From a checkpoint of a small transformer trained on Wikipedia: untied embeddings, capped logits.
Each number is 500 + 50 x the weight over its row's rms, rounded and kept within 0 to 999. Layers, rows and columns count from 0. Numbers have three digits each. The size before them is the row's rms in percent of the matrix's.

# layer 4 MLP up, 1536x384, rms 0.113, rows 497-564, columns 288-383
102:413497505493462453492572522497476471512454518542500365432521536414550428494488553517517558525572525449538467550546499500502486493583397521516541477470461452506508560406632502480573463537531553516395443530473431514396469550484530439496500497530463435568486531500548480545465453512481475364
099:493511443503445487525565507423530528583529410422486616510393461487489508455568494508568558480477529487535463474527479478464498514455413420480492541557382474528492569559554479449409545540484408552584517468513526583450478670481526528494479498482610580493445513509531567549504530497541492490
093:484497488391462485469479546501409491410472509536458588486589552538536525478524449528487482506542435501473539593492456458454486440420574489457593479515509529446557567449512430515487513436511532544477473558533539577593572476534453480436516558499461433385454463617401564468444499503484557480
101:460523506497473403562527435483559581593462527428403475434496583471519471470367464497493412503516574492481415476468480594587557423467550526480469475460506419513531573443472454459447529455453464550463505507388465501494524503557512469568552572522507503509524439500509516481512475483584578579
102:410458478485512541464523489585546500582552493373505540460527493465505508555497359483577485439514516612648486454587472440488474450432540471467533527409494511444497497446563523507541471468511581503482587580535519536475523521417488542515483514367596586478516482468457501441562598434616394514
108:453448450545498441459479425520579519525512566475510461601414417514488577418549538552420524517638458497504446509486554519527580530531523491460569503554527529535449482467441578522334502553440510413558525490500539445537475490546572468517435516511523514535514396467573479493494535543529551553
095:477523461510519647541549451430488521513379454548493451472550579397544540551550507454458518520562524554459482464414473445551463564551512465589529542484462634431518461511435530479500511531464520556383380419481423571568578462515459576488521475539568443512535601453589589518480454433394529519
088:499488434423496431434506614558527478456454506511632474509582520480526498534457478554537538552475437425484501480469537433520487475493508481468597495459497435514555488585516413579448511499556504412390553526520507422481503482510387444455551567401554502446550445430457476506578506434578522496
105:558491450477473383451458462498466458531592431467517565445428461447559500459579496495590563505593546510500507590553469433519455363608449510471617491479543483608490466546548519453508523497489535428515528578470529476438488566552522571505547506494581580506493548474573493450469444536403534532
096:432380468515465555547536477463468492399466429475526479455498539470553473458547525460570526464503509464588483545504518560543483444599522527490546455486533443587466549414505449520453508405401440454515547495527520509506493532453469478590475502462547445494493493420479524485555443452434481547
101:531466486522476614437524559606478447465454495539488388445537456480483404462523492469467490445507407507493531477560466572474472396503463560517406593540490493558483541558473511543639415588545505459520496484507515551512485525535575484485544551552463465510483522458538515471502388499542550405
105:612501538488518625520575481490491535488466569508513520541506439431579452475503519494520566510504530467515483539478571506559530430505539393487642580587510522410550531567485477496473549452461512533520549445486551605615466457477431536457508600477486616515455432563500531471431479469465592426
103:426510529536566541491430484457449533542485522480517458500513469433518493578410478536542563447410598449570527535607427533526441452499490478533506469507443487586434541592554556473577472542531419502543553437461582508468537496467405515479464519410538594554522614444513448491494527510459511525
095:523538482536472523519518518470445467462524634536538479543563499476534508475425478456486499481493541503505499553554489586526456441484536558538411513483484420553539548451556553450459483472411417408471412548444496455492519531488527408469415399455560584565457535448475437497519484495374471534
100:490520468595523541490490480406468381474593524406615540575472490526515496467500509448512429461452580517573421470538574410548487553488482484524522492511513528478570576460502497501515454511471487518532549467531495524498467487493611478443456466553518593605528556524481559484536530435523557565
108:520525477523477529459464555436429599492515420509452503478544522491523504489452453468567517563443457552556518441479476486504471428488429518456607524484526468485488426483529521521527452429525499449517415480544501481506401531472508554477527396533536449558535487505561516539509509414436552446
094:370438538561497549476429492511585476424487527511530475436552579474491443518531475533463568467482438363479531519428593478446457541505476486505525394575463528524630532478582560552527454491538484474490476496420495505435533490496480553505543600566488529415491371539473534498552509394456471543
092:498496441500521533493504448524484519456509494493576509546514605582574472476482482474589497521457439672519598498539534537517487558490483543471499464381560543366528482486421504493448415401522547528641511443526470525539447451501471568550529430379528551516531443382463471528555508618479440563
096:554484479475572493501532486555540564506512553501560562477560503494447536569493511591493595550539498539468366402518472445579549561522478523481536542438492424469510429442488358481480547503578476503586533454534518564503523490449525546421550532491518482502511509546533441486525488571539460517
103:403504499432606477507506572547451430507523484547527536476533490510515433440460476513492509584484471555551478447480590458412473506517587497464482425412512492513508514503444529511437531503461554525537509418556478524502492454517499475500526480509462467420505377498497390517502524544599451485
094:515489537496448481509500477494432438438543553447607544387438463449466530552484492392577554485593488523496543557569587455487513438479491594597502518478552548540525626435504522414463437537507558513441527517489472598533516446578596507543485480487546453398548551441475480481540540448483512492
094:478480522490516498489502481554401371529628498525418524489490470483480450561533501525463422489457440456443485417526489426425480572624472425576554501437558522418443509579454457473521414537497579564461411462507490471440492460581544489622552576505530456460530524589580482405572527423436523568
106:525529602531527613539477478547510510522549513421439487496505527523527434526532464560587431478535443460598488472493570507471431480413420452484486524600596470603448490466447491362482489520520526501645399565500546514536460521477458423446447482433468577505511518502580522508542499479460552467
097:434484517443560386517487538439476462558518481490543549499575546488386506524471462518521495437561504512436495586514422473486519449494597566456418510447470483531468534521450431524510526553482500524472507575547595477405505480510506576361560554522475460447585556456464479604597422418502551530
103:413498546483477483466525474497508513548472439440500583534478525514567574434536502493505548545577491571422463438483513464560574509427383410477506534604482494569513378539523462459394464532506501467555537456468553597501458434446546463530664512436508512430525511513449503428493473553426509482
100:560482562539492518504571512479412558326507424509477506479457494585517440488525456497525501506516424632508495505540483546519434453469442506433479535444487480530597559488554497556528569550492450468463436426569507548536536518447475567529540592468517548509534519518515458543579595464493556455
105:578525558501456449439483455480420468494518452527548518466466464657532484414429433486499467482461479536483563485567473474437494356492500518488517457605472402508481429559487555457476556481484420499561508442478472501453625604576579441488495579474491372424476531467522450480451460435501561469
095:585473596472518501537537545437471418544450487477492497536487617465465495531582406477477501521500518552460539486479499420580453484424503529460469516597407469483461532575536404577495495483530558533506482496487496542479423508512512525452573575521578493529503418474510573626468537486472487513
104:383402541457472512473463580551478382496564526415513481520488491467510411370546427466477504609520498550473514474482517480646524542471375533504582520517510507525449553478502606478475534481504509522539514455410478505548546525558450542464451508555463486481546530552531486481522555472482536539
096:430538493484524607444502541531475398542491395540534486455606408527468459512475541525571516447446495401501571470377456447534560488383522530575595459474528567511504525438550505517521474600488566383494481610531567529488524447516526484443584486507444455483511586569618465402598575583404479548
100:529509441504469511445484555500578571475561571471592538599445522600488476506519580380458612511546511496487570448495528391570513494504547511504538562600440419604482466447561539512449448512460488562526497585443531486511498424405523550525513581494483514476556551503546447461471504454439514456
108:482448480465476549532546528512524438537485450474524381466505495573535428485477497463535512481466467543475386534448577507520539482498470592549564490499547523506506541393483518452561472586547464445395507596506473554427509511489501556491556515551420480472430397524472450592449459528503521512
095:466529512521489447497558529494499413424430557514511471465445453525546506451457491502466559416524420564546538482472522525563499494502500510593467521488512488605600550442520381479467619518489482471454538461561539490504479496533502516554506475398446386513565554480445461437594383522412464531
100:521504535471486501511348568473487489538477388481544550506509517513552481477548472402552524417604565464530502549488639500508475496441514526454532489499525486495490504561581425484531541503536524502495548413460555486528476535399523448469494447539394465504541466558565459468511487424465493402
103:551527530545508515448486498554497511457537551529536454501531485460546453476457546439559470526537543507553519415530442499466487473607556535537574607561504524541502427496464484555545511585475528418493525658434532465442559445532494470492475471548495486466535497430561398595500495549476419551
104:510577563459471497467537507517525461539544547489494586535570471473490519434436361474496504486586541547482537463573577488480545556553476604452423473476487496472496465534550568549455543547514453515565546577503574521484544541575498599535530525565509498487503551390576491593358491442545443485
104:545517484504624521412480470482456501497485556505463651495469397533456486553469448457427349538477380470531579487562580567459575471550420464539455514451503463410515489451460566496544460446469442509434519504551540415489543499522520518495481495438564514504497557470541587486504417502506427414
108:504570505580536397465450418447531459525424453509496506512499483472423541494441521447491464522492415455638509476575523490505500452544505519579560396503416548454586561536477431503452551572603534566497476572399560445488483462475465537544459521569449467570484577508502516436448522441529556444
103:490466494567600572499454495477592500463508534571538484493559426431496458487588560487456587604542530374576518478485466507520555454451498470484464484523488485483476501493478519511529488484563481490476406533536482481481485475490573394537470499572552448455472461484525444529548467515488525505
098:500485469556460416519518481477555545455567544376504484553467483506559493555472488498515495485453480563525457475420571503448516445521486485499527465485573518520540553456520504483523600521496481517564578503643501423482523530467541488478563496546469491472488509641545389558453483482506474492
107:486409535484475488447454435470570500470531525508496506495532674423609451562480477551498499466469461538409546466606395475581487418468494414504513517475544440544497515560461549468495529507550542432483410621504507503491549557449545463561503484437608510413569616392488508537506540544498486404
102:491535468619545601516417575475466541576481499459540572470491554499518338546523536371575421629547503508512584503512466430575614451437500507443480581525515474486485522522451517443511589429538539490585446478467490478426554507507498489510495535552522579523499523532487487512465485393503506576
105:520366579515456500458543505470471469542565529559493495513511635459488456483478511477473553456492454423494454455486663588518488533512581562515495441464527492527443530611589506464442441481482458481533495465564525465561501534550544470528455515459531428580472498445492443517451438554578465461
099:555585482480461557514494596454344538494395502500474551557535521487526493493542450570503498504496557522517488483534582452529534538493458530482478517503499481441599528448513538534386377551580553584529476450554464530486502460540584539491439574600520482533489570475452501497585585456441339391
097:544561432490496510502512527537567420445429492348523490525568466531399505516496535412551530569541524519482445445508506422471508497495505480511469471489458453589555504379507517501499466517481530451561500471596586491496469513394578463523495641476631469489520552595525493479572536539544548488
099:630459530627522470522485431390485526579532442594503519496472477311482435511492462514545506449352446489542514526401535498524619569557516646526505545495553440562492465486521422475520531523487450480467585441457466509432550496485459498476521530428580521495424496447531494408573516587591473463
110:521487475591504458481431486541494535618463570548527509545384507463520541422500418532528552629473494482595485437499625571412450474456414533467492467538343543487433511537578568535511405486481558531546459526580390502522521469522577498388436458516468501526434498468430484534565438513489417448
094:491477480510473543576500463483464528535575464506554468456534458470562493595509574494496535536568465512496512539437444439550558489454466592517570556384571462498552501605437590482557542437466551537550450511438560490489507444416482499578489476452470497487471520329429452592494463547504532482
106:503548526479500619536446403480438372503547509570498604496475548510508489384473433484472516477397503540497568484461522621504430557549503562505527520519492504530518484519533532552562491544427518582501477496485492553467487507491482490550482387495534471509399510560503484509485514575464454418
091:478557498460481526505506513514491548514428441568479475424518523568493522466504563474552520369512505441542535543406518380506473465490543621464408494371524442491539504512387412527547421467423495502499459455554472517523539452484471546543613544448423441547599540503552465496504486533472529377
098:453457498519549504506491418503514561508566426512621442589607482436505550354459524455416487533606446561561459487482544472536460443490534550476440432547466459441542463470464480518511489557466484537455576483561541457560502571532463553509546424519497449452514365564497528441558444483555438503
097:542489601423558552404516488609418435545355428465614529467476582446540445403488480504504416573597562451515493507439475549506427462554564438521522472531477578402486517475553532504504399437536553613499461565596523523495495490529565493472493453497561503531533504531519446561588440518516422473
098:510487498565510381646437518543481447455484473459575472598546518477512420458413454526510563536490561532457523483432518473529542532501510538390513425526451478482575492492537491495468472499510547492506563553494509513424455521513495574467438479514498527562487436485406457502523471544461486506
096:490571499428505539429608493489439494461530521507503491449564523560554431530499493547517533464475558413439506431499577477512423451508558517578401583493595602428485512536556535564611460464501450481491526549610535475492550470487431498387569426524424535514560489465510570447560538482503454532
100:429568529534404439441414545555484552565538381500529479499544525531504611434432445458454565533520520428550604451562524554421569520574533461450455426545480518506555441422444485522582474525509472465484531440533531554494511514473522499521496480609547539507524458447435485520486476431484542558
084:513427532460498562441521416492523477488536454489492495488450512505475476525461582538542452470501493558514492561510516495490475482506503559444491361519460496472609451544566522515428374547502402473415378501458474496559465517533564528587552563496483485529420528498545567516527535497476503393
105:563585444542543568384429456488500540487488526534391433520550550472511466514486485452491493388577375484493480538571550439463455456548608521439545519535529549471597532500503467459549487547550444471503468463423446513553532563507514543465490497481506479467479533484531462447477561540433473501
097:505531500538543454529496548521435470494524516511475457539594424522469486588472521549459485505428412367508559469611474449487500503476542507495585524430507533555513515485544488476555461551567572559497475436546567475457489535434450424526449518493417489535519500571514556481406522499519470494
101:496535499541498477447523442517478508491532508585543434484526404494551484440568436459455537522559517489442483576448485490561456461539548530472505531498476474586558489429458512548467406554520554529555465477637403492551510477490567454444468451453476526482521468471488532453542541416447521544
104:554518515439448573421548542455489475476584531575538550516493432433530560589576498511536462447459530494507500518503441442509486546432512532449384462456528425537560426453512487569449491479481465552531474565458412435579516532453539487535552537423483522560497417508513525534587440512541516417
097:577525414558645519465445426470429494498536580486567501519513448478643504438485563532549536554463471573552578496505568423487503465527457544504576559572560518507491488499552419487541614503589574570486549471476531493504483507485477567583541451487447534445500512505496496572456484521484549535
114:423484540527491572491505394515533463519468578467490543633506504514498504419539552511458577491414526502457500540568550428454417487453546442515492442583483411604486551528456506432493528444607542580619487524560474532532570505496512543541461470502523473483624432474465490449525498529567444548
098:577432512476485490488494455588471525564432526469533548438513484542522397499518510578513460518518444518519526456503459471587428466499523450436515481521435536425419495496627510468482596507473515562481463304441457587556515456443450478482560495506470440488564488528422441480527459525471599555
107:470568565465539543510501429473484550544637498485469496572590570620514560533469580485440596527417433550548639488553472465454478518491477579485461517516518487538581541377588477506428412592425434535479560523622456516468619538431529563468502575489459537492516463485466509498535592543440474533
099:541424553524507484511401478522430528524423505475502513565456473570450424513462451528480498577525555525519449534439492424468538569547598449468563566586486522405501488496523489485510573442494461551549534453565435593545478395528473523515600478478522415428492474436464485434574502440424418532
106:495485555554530531466510449432474620503535501516528434576553471492483469585447455458592492552497574446613512542612519473455542560475499484505512595452523497500452562458505440514498473462536466569492445554499492507496595424455503571549509555453576470485519605506485497509541469501435480450
105:529499489473456497453371381495582463560492554468484505494436454439478538377466587447503490418468568564615608463465547467502553423611497501546515504493557521570466533483542496514531541438468474519536487451568466471534504590483533510500486388529572529442573495428549455613442513601461467536
103:490536557531493486464427571493449470481498513585547492555439497505592531521505553507453515476527457487566484579555467510466583430497491485536579509474549526499551555590427479507510536531480462557540549463494563466412454434520523624514480545533470593433487574372447532515630501618428553469